From a checkpoint of a small transformer trained on Wikipedia: 3.23M parameters, tied embeddings.
Each number is 500 + 50 x the weight over its row's rms, rounded and kept within 0 to 999. Layers, rows and columns count from 0. Numbers have three digits each. The size before them is the row's rms in percent of the matrix's.

# layer 6 attention value, 128x128, rms 0.143, rows 15-63, columns 0-127
098:608524545517441480531499463535436460524476464556475447475486510481452422538492434403449454487534568524489504490487555553472575494479501522475588493555504536475453405503472550474450518476426467559520510496493487484638512430503642465503487492482541480483565421419567482424513441449525402410570579571489541486584564519464545514542434510532639545483445495527450391449424516505517473498509
102:489462586479393534422553477476454544449530473589565445529504451532627519527560480523596585498464532556482478496488460503391543458486470516451524570480503461505532506471492494477602589520555475509442478462556429533433597497550475544486520544443507474561533506540436494377408422467523441514538527437535527395506469530447504534404551549491515459508493520569528533471451573462400574467542
100:409480416538470540576564444490518534430544525486537522482499371504429537452428539499380522478528486485496521606568533410518527425503432435463544502587528444406521570462551555565472537492528464450393504511460518455492597499510522513396550520528484529505487538440466548469528486504486543527468543411438425417531587504576549562476440585528492469551503468511532478533456442431535470565486
107:421491528500480503470472524530447483613497551564594506490468457508568543409568522601486476512483498473524477519556582442566528408466555481499463475445592533613506367564507477562535522510494459573477443577605586526543518531456561478496425444433565528544569482442481443504450510495479498482444509528480434352553499590475509553510470491499456442551480509398461470514497550486483459471530
094:455437517579457607472520537526510494533457467529520570449515502527449467529459489563497478510483508454385555536399504478519586523588511533621450524492519402515516513492478559472529525394438519490466454496504549563500487577541418601529483395470465566407477482540522555512484494516449565412559578505505497470478468444457370454521609458489465571546570544469537518502523439461489585546544
100:493519524517534493536464479520407520522542461478522527343511544534455509392526627434465551431466492469514534514487443494418441541577555428458492440541418447538446586490469600473525502673497511437465540444472546527430438483498484557514489507436481533548543431473482559589512491435538513519442548519510541423430547410573522446495522445495471462532512478530508594503514492530479560546547
095:490542465507513419620440472428604597526551498465557571514440499484375542521508466441464496466553442508434476586553486488536448434495555479427510473434542606469484444447485495522432498540431489530538543487499514496461427529468502471491505465461529527591639582482519559566420533489500544567413479509503519440457504514459587444443450514566510477529464567517405481507400529487525418506484
097:481457482548497531544498467465502442505399487490505485471572553520499465485459376472581510529458560442540500479392494566597450553512614526532524482458493450578489436490473524527467527468583500524506470497549517421562492563555479382580462521373554472481521483504477521536543463519434456564467525428534569473325481471452448505479416459543474434562556530430524464533410442501502502474488
099:518403534486521551482469545490480527465510572492551433476458546467534522529463422574492522567516384561495553485525465540562533515519635493506477378529485490616547480476523487505511490505499470574471454528499571492514503477421450504512550499449593451448577415453430528556418536431510563489447494500382624516553455530521497477538478386384524449493435516426526443538484419491500530485474
100:494546493455505506552523555493516412681477484553487394473499574452449519516495488499432439445544475496481456510498535515571424650465553513506521502501404491581419481503489548474432457423477420509545518439458504582536398484565490428474443482394497510450509489411563531517504482483467424490530455561504490491508585528575476474521553500543529455528499436528440441584534472608495538530501
108:447533528539434467500551528552528484512471475505571407452527408471573523535487476573535437514460531530550550436501551544502485500507419528527461529563515405545538485473556508448504505496498492435553576532315539553457552456550485382581469491431494624486462462611453449416546492467534502490529524454548432502491511468462463475503477539503488437570475566539489510524572632465473554478582
113:505515440515482507569478474507532533534550491516514596530505498513400503460497424503462490512467520506529533543544542420659443598450465426511514552460499520536395506521520581480409488507638405577487538604485450419441490467486514526498415513586536518511480446419451499534451488532456517450459535504466600553492525479487482408398513437528512483489469552527405485470570455572577482474461
109:519531447428564473512492464499547582566551513422376594539543437440424494545400573464546449478526397551597471468448551494538471485398537506581526494441567532397490471510521524444490472510479574494551456541551553428496415551448505626448457483489448501543502499528488577477465511502479524485431450444394559518558463575493555495493474449448511504499463544505529547469520406556517496558508
095:541587521533426412586518514507413453524463487565520486526548479496496530522490553519515477525458466526538374380517542460468548529488492535521559424481615527522529475448529570490460421496458512495529450506502514435505470485497594675495527423525410473602520468530534462440544600531483519359501530458504573433559537508411491455540433504507481465511481531513470510564437499551530556554527
095:455500462537436519393451588513522569534480428510505573495462516488506550534623529464455459596498547441467482529607543420473473476460503480513417532557479530477569564543506485513496488486486432480481541529508431511499599527445444493433412481523528527515465547482429378563561567456457444576482519526477439542610462503457505520554610463482405491489478456395455468464440528498470384518498
102:498470509537483409592512417573504497524467514567570479534498588529584500433541508499531444488461510466579506524476560406553413500509536431499443503457481559510540420603486558547537508459505483467573482540518519416510495475452600583573534408531509503563460535461546465520469602564533469428426531388468433498558514505444563431524464433500476563477506542417417498475520589511522426434525
111:499456452559463553551477563526454484628514555537469482480494580454515436528564545537513435589420472478481555448436515437488553506385601468469447554431459463522462480495462512481564484618514491580461519597477575601459512545406469502501424550507537529564550494540557518443480496533460474511545556507563503551547505562483520476450640479440383493483466420480520482496496462511569538508458
099:468486447604387529595525468567478628488430495580546493570460552587443537499502522468537463488494547442412489444477534461563538580538572446489408538509505555524482557460538481573445463418538440575460445514436508491493540522529435566494524477585504427473520460471532527563505529412424514510444525525519589468516512589472457499521524496527492412578551543483469387474422472558496534479466
104:523559411516528554570453476548588544422542543461433453437488478521517487441379536503533422589475509542525490569497543572541430597588506566514534437397540526385603555426459438492519549484605582490544452516459393468490561488424433496467488510627503521502483540498439548497541507518468540541501451457459506565490519524554568480551510473459476445518449498524484532514482527517510516440556
101:495469515491470418490430473482429495481434481514508597504481544445558505446469524524562535486503441516557572494487469466531461509522502499467515478504455435560448413634457585497525472537463546539504621507628510506514443522437590576433460522508471433422492474416496490511394561540475508408469417495472470624561469536496506500537463365575475560492497528438525490487465575584473498486572
103:542465476591461571509477438434567547470502533413459421514456471545529582476399481551462534461575476505491457510627461417445576527426481523485528442500574453590519531403427516494485516530518489477489511495376489525511548516547458509499474525420495600496540495474461663548510512493529509467542605514476475470477471504527498491484471605508518430501557519624530482443465482419415487478481
098:467510513625477492607474535577543496476511487419398477511489472415448488483499402503571552551627549519420426526520588511514475531620492464473465548445597529423491422478507465515478474477518483582436540445472476482500520556421539523464509562502538493480509492497465528523482532460568608571487443418580491476574501504485517589483510554474457488455549494455519585464468551409427454533562
113:556493485523430552563570506453508458596530470503516466505504511487541580542528485515525415553443535437536470458511423513554430504551640443458523490477561519497478428499488592487547485434578542604463490592595504490568491582559568409466497550498530456446500484427531477471436541544395462504495540438493508453447460559483545531471567508540464399449426481490511507386412518534520543571553
097:490514462370457506492546533514500458506504446495455537495583513436494504572528639479452542483546474559501474440474595557471430461450471556572488509471513427447533501518534533489585458465522545468560440459445493552590472582483537461444550485568466414525486587542532453431570410468454529504547492445556486596536524517514543492516620484511483517493489508424541604384438450503510482574587
100:527529409506452471438514486544510461453364491547615446549468497510464509583513448376430472481528428528488433544514498497477449538479509436474547569645513553513479582572481538496431473536485419548517507438445380499496579427615558480591564512555535428484525522521590455478497467449483480444502507509466527534489482481481521454496482583491557501481464518576388429528505506458519505505462
094:554588388499522606524482464479547483461427580466510394440499430518538555510462430502481582481516530496514433506548443485473491408505495569508471466492563494435479421411547483521419468557549530535518525519478509513474548411491404376497537563489607391522521538471497497547443508465533449445589528511551447552433539445458465564498444566523426528572562478489395498487515458462450497478476
115:447527528591552424542492491475456463517576416455566532527529507459446544374518483486556551572440434496533535465486448477556457545547572409496429538530443591514451434480553510644493556489571442583515496499469511423457475527453492541532502515519462538564430459487359491526543587537460530509450469465570541481448612489592496517487463469565483487450478584422492550546528482517542512502499
098:434553434499433449524465450468634472562475412497528586425436550461553492458596496480451509504510409551512592518585583573523494487498427435571499511543459480520481460565509494498463462568483532462547500522566413504531495453562528436506485541527430515478564483563503563472426478483486493504552423480414472552448522481499598479457492325563579500485395494481495473446516519446498497520518
094:414490456544513446552491513452422565510464426456511529497449436475402476444564474464550489455455475523494510456473449509497485438463449378604481567519517519487461505444589564582534508537531530585510510550500417500527533611529546440497501487535481622494426460503423512498600485494547467545494525434446492446521528495485553484423541593502497480569517549370504475475567529553630477580505
108:481457550537545487457542496506501567587559463598478537528496457616477536380505446523515556502545560513565407427475480472447484486508566539399498534465541392501581419522452433506459466546510476516587433524444596530535498499573474479543527580405483463544600453533508407502493519504559449449461554411502454513529551545472464431493496557451512474480581506442387527432530521517466539483489
122:485453574444549472461499431395426482525494469462544570478414510583488413483456551490562526431576469481554522537476521580439484517551473482626522502428513413432567492535571522529450477567479481466437510466576480542472487432536424533525542486555466430437506485574480481387424454581522480464462418523480481552430516464474507539505490406491537615449508604492539533477475542512593526528527
099:463455499482521532511505423469455491375520477591422577420580412489416507505425598427493526502443507479544544439487526530453541572585478562523541559542500534432431520494532487613491518446447465470536519417503395473454548517463494579442616486557485541489521513515525468448552434487532535471561488470529483572495500460556439538522400492531443536546527498448565552545400528514488497597558
107:527547525510565515496497435607414411622467490494551578539554525498557570570492546473540449570551476497498471504550588528466445565431518444525461553475555565431542543529525428456366503518528440525483469471488456487494531483528507474541502481467497392495574568460521418529419529538500460594491508472479516569510635501576577624508475442456469555457532491541477558470468570480493530531516
096:534517557547528486469453555524498438574532461560457451501571508479487540566581416445556447508587513565502485397575485543424486506460572500463425526499475468536522479485456439508508495481456518627569491480483487549570502596514532482462522534419478509483549510448563508491509592523513472485519478494549554489563375541517415465456472561500583471494519563399468575530392491504347455421539
110:452544516469500358503478507559498494520422577424488452497535540476519519451468489530558499437552501521536503559556561445439507588583451535552524448464524532501510546477478450569553535500590508521500493409495434559506457538473496553514518351515473537508445548478484437511522536566470509468372341499469455432528380529543455531515608490523447491568501440447477467534550519396453491495504
095:550534459559513474562501449511561551413460459508514491497532474535478543566365481584444519524476595527512518538541514548551429502612443537595420556521499451505420537512530536488488577466578503450499436570378456436425458504422555435523516531516450511544397503408482587605536446482568515452491451465459487452552499510490490534464564486563501482466486480509566447535584531574450552505507
111:553465483503541539510480571496457519532515450456590557437562514487597508606496487561513501596523511532494481462479443554511549495462442515588578513530498520505433516455453553380443393397488513495534475572468487531458554510563411412468495563534549520516482447507432518460508478526490488441484466519475489590543354442400396433527454526463503409523468520453503425521439490567515421460464
099:504518434470490423608525499448476390492510569581503558620446502493487445485504530456512555441490478530545535485434482550580538455479512477542443519462460443478435507468485491586556585577499512600444569462545540485551460510531588439554479534385548439586472616463470442538508480484539444467482411502483468459577450465516499558527455475480431446543457448578549552423495497465513444409503
091:479572494513429500456513398562537455561450500444545540558581468607530539493473383478478449581484531478524408561521490536442460500572467481486572484531543463502546570577450520549453529529561509589518510520383539436509524444460460591462497560464491442505492448488487458439573602510484461559487471422505484522423554449535533556539505451462542434456486473543406558522402419489480545491590
103:501588559551495534511470516563587501602521503484485595622503621460589463507455489498600542545567534550469600457509551511547456489489455488498509479537512574470409538482480520532444494572479473411523498458392534489516502487545477583478440507529434537488431585477370458497488436536553525549498562519472472534532560438502514463608437409549491541479487518445500506504593446479473440558492
102:471542430426494537481485534389453538481525548471512538538403525470509488456517461485564540521425467449379526398452490527453580563569532536496550437467533500527487535474548412487420404522428531540547471486549520516466570452543447448529510595455504414493485495634534528510418590515493483472569590530585588587448470531530510450535538431499477414472509552517498503463435530548506478527569
096:568406481470479403521489504459574659514629469428464537458502449554545494513450474527537463521459555497508529425442498543554468563462566558532519391544491524514560445517601494528571506459581502557519424583570514483498532500497485489481564524533519514500449475471427552546468484498513595407454412459363507531518495523518552490468505433501556485509426528496436538531552489551591545553517
091:514521507485458454436524595530425462588383496494500474460431470463555486500532604453509443446505491544449571525517530570429451522494465584479558533447439554595454525520466435455508475537493466401451551413559597488453422518670479515533549543505522525467492579550396531584486470520462453499454472526513574396493511511414536419515498505476526538523489522572460461487477573498468523506492
108:440503528416472495443412467480565554516570503460491478574477507584526519464444498537481441514391493464508574670436526503508551435608417532476539488506466514427546495461524489555482565528645528439482495470441515500559482531507463506496457487657464506472447543495451448499541486514500494520439485522533514527404480502548544483537466474512547524516577454410491521536606595446548426463532
113:463495489542555406440513549600463457523465507606415469509543550462503557407443456508505480463448487509500525448432591462541523518552532534414496542531499555607629502617534464483582528509531415440556453430500452467562499512479524509550464481399502490458442539520548489459507425482521529545491476395476455506431531490544521493552505490464441480475498475476455540537671556420518530452474
098:549458519447530555557632515471556418565578495506568528460472505527500522553428496593480482464441553532532450496527511618440517475517471456544514568386418440534435588474529475499491430502447525428514411397475565489497425542567454499572516511416538466510596634542515481465549488549514477482521542521518514433492444587421482497561459453484507494466410447531516514446543491436514513466513
099:423589487505439426433453540497528566453542533455537425526558542500495542568478499554543467588553441472486446522540478571451432504423507460475544510497525540525566539525483478487501537432374475472535450446420479563425441492516424534532579461462518534486467606427479486487568553562531482391541388492395458534479507541572509514490552541630479528527519465407484532551455499457493494560570
113:560504549448510572371547417493499581480534535512442521503419520524483520445473485520499486584562501496498547468357601536495522510411611465494535457572529469437548464574466489509566530558422510414464607503563535451533526519485491549434479569480480547493487485449549494438341475461521536576521500591459452549587447551501561527555485455523551492475472478523504481509543519444462465432521
104:628551561422591548477464558408451542562546542495524496490541516557526481549561516479479520570480429492584417427602420542406517462527470547594454460466544500518552536475470410484502500488447501462418525473576464625471525551520476454454637505539533453499545515526525489532405463527468538470470567431521471543561472518510459492481529450467522508496439529502455423509411478484499411497580
# layer 6 attention output (transposed), 128x128, rms 0.126, rows 15-63, columns 0-127
107:496515482516509465506467529559444501477466491446540429459439406527511531421351512500512408522493553502500538500515586515571557537504412498552535474492586555543492582381531394490530526429528556470418487539448441534543559514503481473568447476477441499534496430520559384393511535505466549462527454491597449516514559434532436477556558600493581516507544465444494499515527539544593560492544
112:497496476537507509534478465476521545528505537552447512495560485496520421502507546539470443446479462441592468518480512483410545468417484477449437486466522462503495549597494518581603531504512463474582488448520462558544447428444440427423529513516367548461476555390511467563485564536563600560537519448567533524550539450626461556488487448485541571403428509459517587526562483472423443599494
104:483416451553402458515594581466522463577509500527566530419467493549518530508466482513392488405573458462484524418507547428509533464547502504574500557530492458542566489601355604440528445452486440422482441555466517521573471446462504448488514533416452542519575575472540575474467495482589471453524465466561515528528375541490538519508483562441522512519520509505435523532516459552570464550529
103:403522547485499522515577561542551447462468499519527512431525502560531523488473560484501470509519474449459569497472629487343603514461492521519483510559471446528481494518468496540517489454447507480469530520421447520515403461535538477392532472484537375622525400475535571534554537455483568416559447567480465493426505453474532477553581498506493562537579526401485581521503483384489462492447
109:589466524470543504554454458506536581532442462466553591473534443505461547557453540532604424691570489484509508537521533449523484505477499483522471610473521528468435425499479534540406431452471474513529497509576518568498504468437542551475567478553510484490407482542422558474471486495473524428431569464465399539445478544469550452558440462423494450443539571552503483500457430486511515624499
113:566473461501528441430586470479460536563546450382529442461592590500514454587585543449488469456470575445550410525466557478385517490528531397514548523398568516498527480495462518455419525379534510516581557546467478508465591505519558491480492544502488499480472599476541459537519487526466463471519455498456562513517464492501502425594519560426460522502478543517521479499546469561346522451543
105:474484520501501506503462486506494545566463503573596485397479557527460492447508518506512470500514512435436561520461522541408506522471656470493587401528461494518638489454538498470496530584533502489576548440404482466598427567519489513510502492437544460423550499520564485538434492503571433471481461498461492436532455523420464426605512568423513490538601489390501515472495420559527563481442
096:519517551545527546471439519418606616489497443460528543464524525506454583561493535498491522530474388496548514428487519498501486476412617558483513390447499512510465500545540538542476608455569492489414586429499482473502593546534521523498517553489531481446454415549452497502495447574417483474545479553414515549428477505494455571402503508454564470548467571487518501426486575415514525400425
099:419517471526538517474570475580579510538486540514494497379492484465472484493470528511533634487528528462584489395495572439485524595564529500418498465511458506475484441571564441402481471504494532487476431479430471420495530539471448541505526495359616498516487472511543517539520499542451436481423503495513468522470581484521540515511510492400543515553565566571478490492516465315514525515591
104:485460596491622542472573460486474480562502492509534490515489487498529551529528528541510484440483511502503457484523523436474411497492445561584500471465539560407523471430551471558429500410555476542461522568521429334418567503448425587466421439480573471495536457544500554387540497501545409525411440554495528510508576510462419490544545541422546498561512471510482526549453497594524512504586
115:486534508451473518454551454569521565431499480525496563489428540471449497381543571457454439518577473444537477534515538493491525506492555412536468499552591437493493428457482589489513479411471529457508498547558595507398558550452395542535484414549381484515500508515522450499498406492450550548481500570521539620526496449432517524471510446528536546527409584472437553481559606516463466544427
112:538560496482520521499610518426506467455475489640540456474560521453502453486533492576494502512448568452534453530516585477505509492461445521492472507440409460542515444410555504476498551506464553489524416365591472491509579471462516541551552590464604511594542500486557475454505527520529415506467473449510525521463389497470482508457404606535581421462508543423464548420458439535530487433542
106:505463490425520426528546479458515519451465534469497518570543519459431528514449591626456620502527492440441541534439525483433546528499434413516512506643469521535503470499490486417491556627527495515514517501519546511512518475595490533447492527502533556534542516514538585477438447528538404493451519330437447490432485472453474410487497447470477437541540387588542485463465520520529561533490
099:554555527573498498409470459414524486431517596577474450576491502497490507483482489507463486550657544487547557505437511546409594551549408471519460514565455451534509525449431495497500469435507547519454474496464456506543539437504434498482531582587427580596489482502508487458484427470529460534554386474476501458561577531463528427582485455542414453481580470534419585448503483526494526493572
092:559450433416533490461507517490472493447521429544460516440409465495530566560589502502621528546516542503496538472446520523599544548487614491504499507567359406461498525475507496502516513515533377487446463474469440513462434400465537545559557470415377465634494561451458517537518557501497532475529525503489544548514536533561433536528495522573427553545527435451438486541484468516531488433541
100:533520559497557592531549458521483459386563550504490482426540504530597516534546541465410459655494504465478569409562431562405542572509553459498517542487468460562489423411498484476596411468484497452507480442513502565513511484510470468484487530477500440552470461594510508452492560438451494505618445467520439489573497513473521447471526486614483547427615440499446499485454469518504512475426
124:494548472540525461535514478542603404464545523478509535441583526537586473573529514522525485507432443544505498533534510468404422475529478509596554531584537457439454563445446413521359580482476484507603408458490509525465495537529530500521540469512435499472475496520569580564509374577506542398482501467485457446494561513501473578421321481507449532530523464482496528484487514508533522479490
105:510504512455406510513441427411499506506454532591524472488540447501503591494520588493610575557499485487454568444486557487502507511551575415479496505447447623493436515495573468483515410429539463583485443424503512481470425448525477513542539512540488496458549445538531460440529511473568489457519468490458426563527445634536456623486460562452412517543485545494444589534429435539537454502562
105:498553599505515511433411475528485488517462512566501524468460564426561478389391534509502593506492514482417467533535464489458492555468528544510538589476522478522491483537453557398497560487425480532532443461529433494532569594522565471386422517496406548485529518539471526501456488556572419543517559517488477567484508575500502492323516522463481422605523456491481504536485591434521486461568
110:556499417590488483547560473539571524432516484486502474530487527430587516580467443550546508594545453520485392438482479519364589548471468620412470407524461470594466538488524428460459447554551557522506572468500509532422523587469428459413469598469512439503540513434495476505491515480449462426524540509571450560491504519526498501520533502545508499464523453475472420545412500576444541564504
109:514508541550470385469453481469460535605477453564450461545371536484589420621479579400493484496543483436604511493458554431480513595521536468550565495468531433449549436543476568483438512593485581440536451508532527536526442512500573508556413491459467457522469538486499488566415487433604452454530528470482598567514487489473568546549491482498560491440430491489480489530469472519478478526456
110:518403476470561381508408522495543540588539431462412514390480596573522455438489476482493466509515491607498463477496510501535510570506454473506557496524521432491594517432556483493503401564494530526508530425454529538564410505460434504461523556505504515385635409466570523488453490471620508491534567583526459535468495550478452518477549430537483444568479560522528502515534427461495542507529
110:527472534505489463480554449439548495389411417589535526532548441617618525573420458512463496531499461499507513494484489491405510448460561605546583495509464536469528556494587486569523571495364491558444501467376492461446529449428557445455497464525461491503582495546469544492466492531533457440595456527494475516498532486527485561558435512491527416574491463534561525439553553490422488509536
091:575457411472549563452498501504490519418498482487485485574534456469506473509478569524476591499512424514453525475400548563476451516535433513466527458527547501390517507457423556609547390515521467567490519565481501487525561508400607435462469482609450622507541509564455496538505517468406578460470397539520483467540482525490517483442551452501408442545445434548524506507559450503523611517483
096:506463433521430618508499493392466517470429553525530528533444530524501579490493578467549456491502537376447490571558403516507435553566521462529459579426457433508518542419558492462548462523579479472424410561512478440479514535438448509620510555442547634518473510522470504463548499483489584538433519422518560493481469525568482540506501605556529542481477510441460467490549423489493488430451
093:442543547540448451558488515452433448530430449499436474513489594513453478537420500439478514399518425519537457496603481519482468372655568615522486512511515451586509428410613517453496546514520475475498481471532436484487505449476546454456539453472499542509450485497520429543516523548512448442556531604511530492473531613492554465443538459526543536520512515509438496489487547481619558554420
115:555463478515496539379520516535547529483489469452521465483534524496472491501521481473545481561491503501490435390510445622404533404439534461456477571543496558519477487530438527534503510571420527568435499333426443443485454526539486662501557533503530532515561463516597463498496493497513445569528448562442526513492438531488496522485525513513560538480443565598443515487503479478406494455635
103:554455481520482565553558450555474474424462562505487439525437488472518531425573546524512481521443489521496451501418519498498560573477513631529461467482545387533613495475524517428502542495424476471537507473506526533561502487466470573529435524497571543443525494575504556419490456479448560421519439440449494494451489442439452436502447589487554538477434450395523471576498564427453667537544
093:530465494423534514405519478464527547519496514500528582391423517621513514440571442534535506408486462557509513485452579613489499446505448475540532550476509553545557484460524589494592553504450499476376547406452574559583460515458578505463514521454466562474476486465523530473496494432522444427488513407468438569433390524563494513549486501512420582554470519511517551480487583483524512415479
118:534494567501512441483499497475558492430461467508422623531488518451500472526533639446441526488490494495500489515457560538571486436513584473449507478594400556502561556397529511554450510488607522485480489445455408455485536512542590463398463483578452382450504525481521418506508574478491567491468564479541521461559388421483567455550574460531508516478520499492494567456482469443466495609512
121:576439483461508619540452449533462581470504551402553478481554450543487502478477502457428425502539542436468419530419504485468461448526505537453431479457518472473498502437556628477439555545602478515564482461510590541556544535607438430421513518470589462483431476482473521512502484503507490476404495474511486451493376556509494468489563571605493398501502530564557520526490532483529495609545
103:551437476487528445521481495482576517475454543537547437461438408522433466471444462548481447540497440446448459496510564439465498435505506456497534616532479606652492515606374523542434498515625493516523554560482515482493506560463455521423452552513486625452522414481489427486499494439499593490521439586481558541462518547551472524479491467567408495503518517555523451497510473489473431577519
115:435401538525597536484472464474561502481510507501450405472554498496479507477451486538517523529466384503397453474501408465510552419502492485580588469496535487512528496434540524470484549499558452560492440506409536540418566397513494510510472528511550512608545525542548525563462605463477562621492523464486584425450445446491511490393530500556426469595458482450493554567549447489564528579515
098:484472571503524418419498541536466559467490489426463553497426441458476419519559551495516533460519550517501526424434499536430493572495509492471570492485513545513509591485623436539518569589527412460496512478401516530462522519439518594508458563537426501396504470583469495432497520462521587556454504669536485537439528404553405526497499419497574529458507499471478551520493405466480523514532
118:499428542496567558512431488414504436534591557477489521507549453417441466459488468492517510492605573565572532541455533491396446574526466489565539414470492429464446447507535530440504480518459543518504533563423443493512402547499462512428511554547545473498523452549461625497488503506607554551471569483431536622490477468481520502391604445528554517453545474521509431471480442434499415493499
104:589462511508508466570548529511506501544431439601405484473457550485543505436460410518541484454530567488571562492539510512497465517537479442513481475480509459534468450514540506434512481463404456485549534616637456569429593490500549485581409539455515523511592425533584473520421518523464485448492474448439456484509437595488504564446504414498595464526467490532487541439404546593434488546501
107:574575441500441460489499473549512519521484475559547485431393484521534475494543533522499503530574518506513540552512529478540515462507541502503459420487436488523403466576540448621569531446456483535488496455512522468420554439518465537484494496382511547557515441554493480443545493493497545531435578474451431402471595432644569468492484572504533375490478591504433449453472576508576445511402
103:426469478495480585555492581552491479526569505536459519542494603544435531444570403491459554510429533536398480475504572472355501527538511514597494405497507498486457553544535496490508469537487489502434594442572498474488417586495459431504571561573480607452608572541506400546506432512480493484461421404461496464526474447481489518547539462541518481475457396458558532494488492467501498455461
099:561520543528430552469466515556465412525486499494491544599541553499499532506464515494481503490529455479479455476515443522452553438521491463458525474490466412506403607475464567487532613483474531494423541535387554461527594371476468565480489580517415506498542591452521511480507514405559577499479570532552592567513477541418463479419459548491553398407482478507491448493563477465439579495569
113:616513498562486557505451482519452459538537501438460550537534518458477407459526485562463553486499502567504509434487450421543502440468567537516477489527537561531415392488475469561427453608515487542483496427502463507504462488487464583575532528544462514551458417528565490513432513522478476517436542358525595536504536462445502369575493537606477526559464546429407509471452525496547618530528
105:529520491475479481493421447520460435392513553520527457648471514561399508424477532454503514499502518558515414526529551556395499527463545527523535471557524562473527529515536422556402476527553513473561471459491518460453565471519558519497478540443502512549434543422394479577519543522474390537458499554505372492574515572563571526520417527509404502512462557463547478509490536424482569494605
090:454546496364427519568587436505537472520504497575537457483434539534513485429429546493458562543407512538575555544417534510481499475401559419436536514584491551502501486485520471471543496556489471497479477399428463444499631474486478527502543584468558486507407494439519500462564462576533522473469465460495396558498461508529583578481535433454572489542546472620464512584467486464474519549522
095:461576463544504619419604490418509569567456488525468444571494467518505561453607543411458476504500484540520524513570487514510421561458595442509546472403499500459529418593527441507516557452604437562502475527489510566406439468528393501449584569541522507462491544432480520469469541552482493509510490483495541492586537429449457371565507468453482508567492426424508514495481535490494513509508
112:549562488520486552510428562470428481565467527476526590547518479475491624504469511565460432506412558608454418566473505497505509519453537539412435507535542552452397432547475580412533545534371424560463436518441541466530485559509564479410502525490449405544545444477488488560541588495470473556546542550533542464546405509443532525483429476502484527485560467495531466562494536517513461440429
113:492441473568544517587525553475481498458611549484464528439552477510422492404463535491491592500455467577484520552531444564512458557409493515473473516497393462448488438547489534463374530447520504462499525532510475451488547560493469609407490456596483477475461510503492514399469486483413480587562519489532546533485482486476516564485606497506523568566538548496553529606529442442417516429380
101:631517546524585563486540486518452503470529472591549429639550484520491554465578497498455483433492476529510495558532455479428462526510605463489453439492507549534483527515407454514450496498424438492519561576546418473555491592461502397489473388449520444516587499659456474496465500549500525463520527456495435432519492418479538480556519429502493416526471540487539537512508408420530497529488
100:421492526557550482498432435539535541452502569585493601462454471485507464522462473505458552506489466463501527495487411555443470513573605512513449524459480544442485450533453537535461452493380458442512541579399446493453507509534423573660465561437522519506491593472490540488529543464571490516459449495526463566499526596480430472443552550547421567401483503584518433505536498508493519613470
117:574438488533462540679477592470476461508602460402531535455467454461553445472492561517517519543457506395475503531433525447481525499475517433525472524569561509495529561484468386472477517539476463511485501465479524496469469599514444516396484419524560477566541639378511528461563528524447522402506430453532483547475534456513488515568455539493525505546541522500461444546497577482513459598464
111:516423471528512473514577510462539540572468628513482505579475475552475429526539422461475442556518532457495604537445530474524552457555534567458571444519503582467548419490609484490526501523549425428573499558449494537490476467547498490416426483428443517482475466513463481531546510559544496539426473577497465431500552408573575452393463505508449464499540512543365517479507525394441492582529
# layer 6 attention query, 128x128, rms 0.172, rows 64-69, columns 0-127
068:528508472484457450402479466405577398466540512522440379571507405461523446460476510549576470572510516449514476411493412455553472541479453521486546551452447558519542426414390507499483487464581495525408568483553516402454446444513430469475483548590498461470539496534482486472485461460448565529518502496479468505488563528437484565523501425542476547537487455446494558521451516560474667521498
068:484434588504487463537435512547485478472502534464587508538516669469473480427483515546544563542515371504550538423501419553507407541449503501504483534504481541400471542486456576554591587575531483555472545534432449535500474534453533456487601478487510556492493547421461443457601426375470558519471517463381517445557549458499450463475497472432502512473492504509460466500505411463500462506498
063:476521405444467475623550538536499454529529446520503504495407481491458591440535535559455499509483481530517487484413498497478410550500577527518484508509475518439426424474523518444439488557504510460558465585485417510460535462409533584492505562474458560511533530547563471430489429454591405441470356547348571505415512532511494407459476487482480500521487530510458416592542509488502485437503
062:531506446464494436536518468491510438492508559519515536465504529480414537493587477453416508487458559410466511454551484541444512500472485453414441585539603483599455568500470506516478500490518589463538508505539439589441522545548495536643522466498485515523632371530557354449541484562536501594496488586518463502499516564438513489463494506489443493539544574401571522434557505468499471486458
073:519493499558561514504511459524396599565551536467504542471563517448485573500543494535404523532527494447457431544525484511498464544538383434378430451559488452461467544483511486507535412485579581491443495427606441497536479592461509414557478548485513518537498418531523445455440498602497478562532456588609446576469434496488540462587493497546418474544532505484535464510567576437504521494481
069:516476535500487409587438507462517458557486500547553450461528600584504397540440486498417537544527567392523556498542538510463606494436452536467443608525487511542506425525610497557498554515553565467506617548380535504581413435468536474460521480491507552521550481458473488489556501512453530492462570489477525487535540510469571524507431571509597490520553508473500539386475403490532508569478
# layer 6 attention key, 128x128, rms 0.162, rows 64-68, columns 0-127
068:493534482513546454462483346466530527493529462534459420621505436505541444513408483550460501560415510537406433355496382468519514552463501477548539457505479606544477407490442519504531515539557504515463488500502541345503494456541474515427527581514466441420495510514524494500507606507603539541494462468499549538548564556515454537402541427534496533489483479528520555558521482554489496481515
075:474546535457532407492498505552491433534492499465514586459596431379389501481415518533526454512438511559520554535510502516475422508477514487578458488490588519480530573536511439465539466538402560525542463509498466415569483430448512576613622455453512428444512498481491495525473517530490533504513449471525484510422439428598555419393481535530512504537467517453506481513574609432499454474583
071:626498491509521527457506525559481473498534481593507522428517488407460525436579501550445403456473533482520508532455463477453476539483464445530457603479503433470449503566534484542433481524464455439545470515493462460492587532474535572511432449443567523533457498528419518451545434496488406487490365538528465585390443541582538545505424579525558476531538548415523481510486571455466481376416
067:468549452467529468529567513490488499413553560409505476470516422460453558429576481464518513469520521497497532442468606571449454494535494440501536596430538470646502538524438465422471460453474578490478518558475527541598415477521439362548501531542470564397457443512512437433452520453480514479453520451486453472534540526440510426644530477484481500487534577429538506523487566462572469479484
066:447534521545533582531484589500499536419507532492481471442534391475597563488542415480526600473542498418462446470531520601387570520498413513480490528522535531560458544503513472446454512458491546526506584500485460471564475578571408423486361527557462413566449437561456534480480502517556535469411481521495417450455539498486529426626539476514475462477491525453493477548505436532479555522542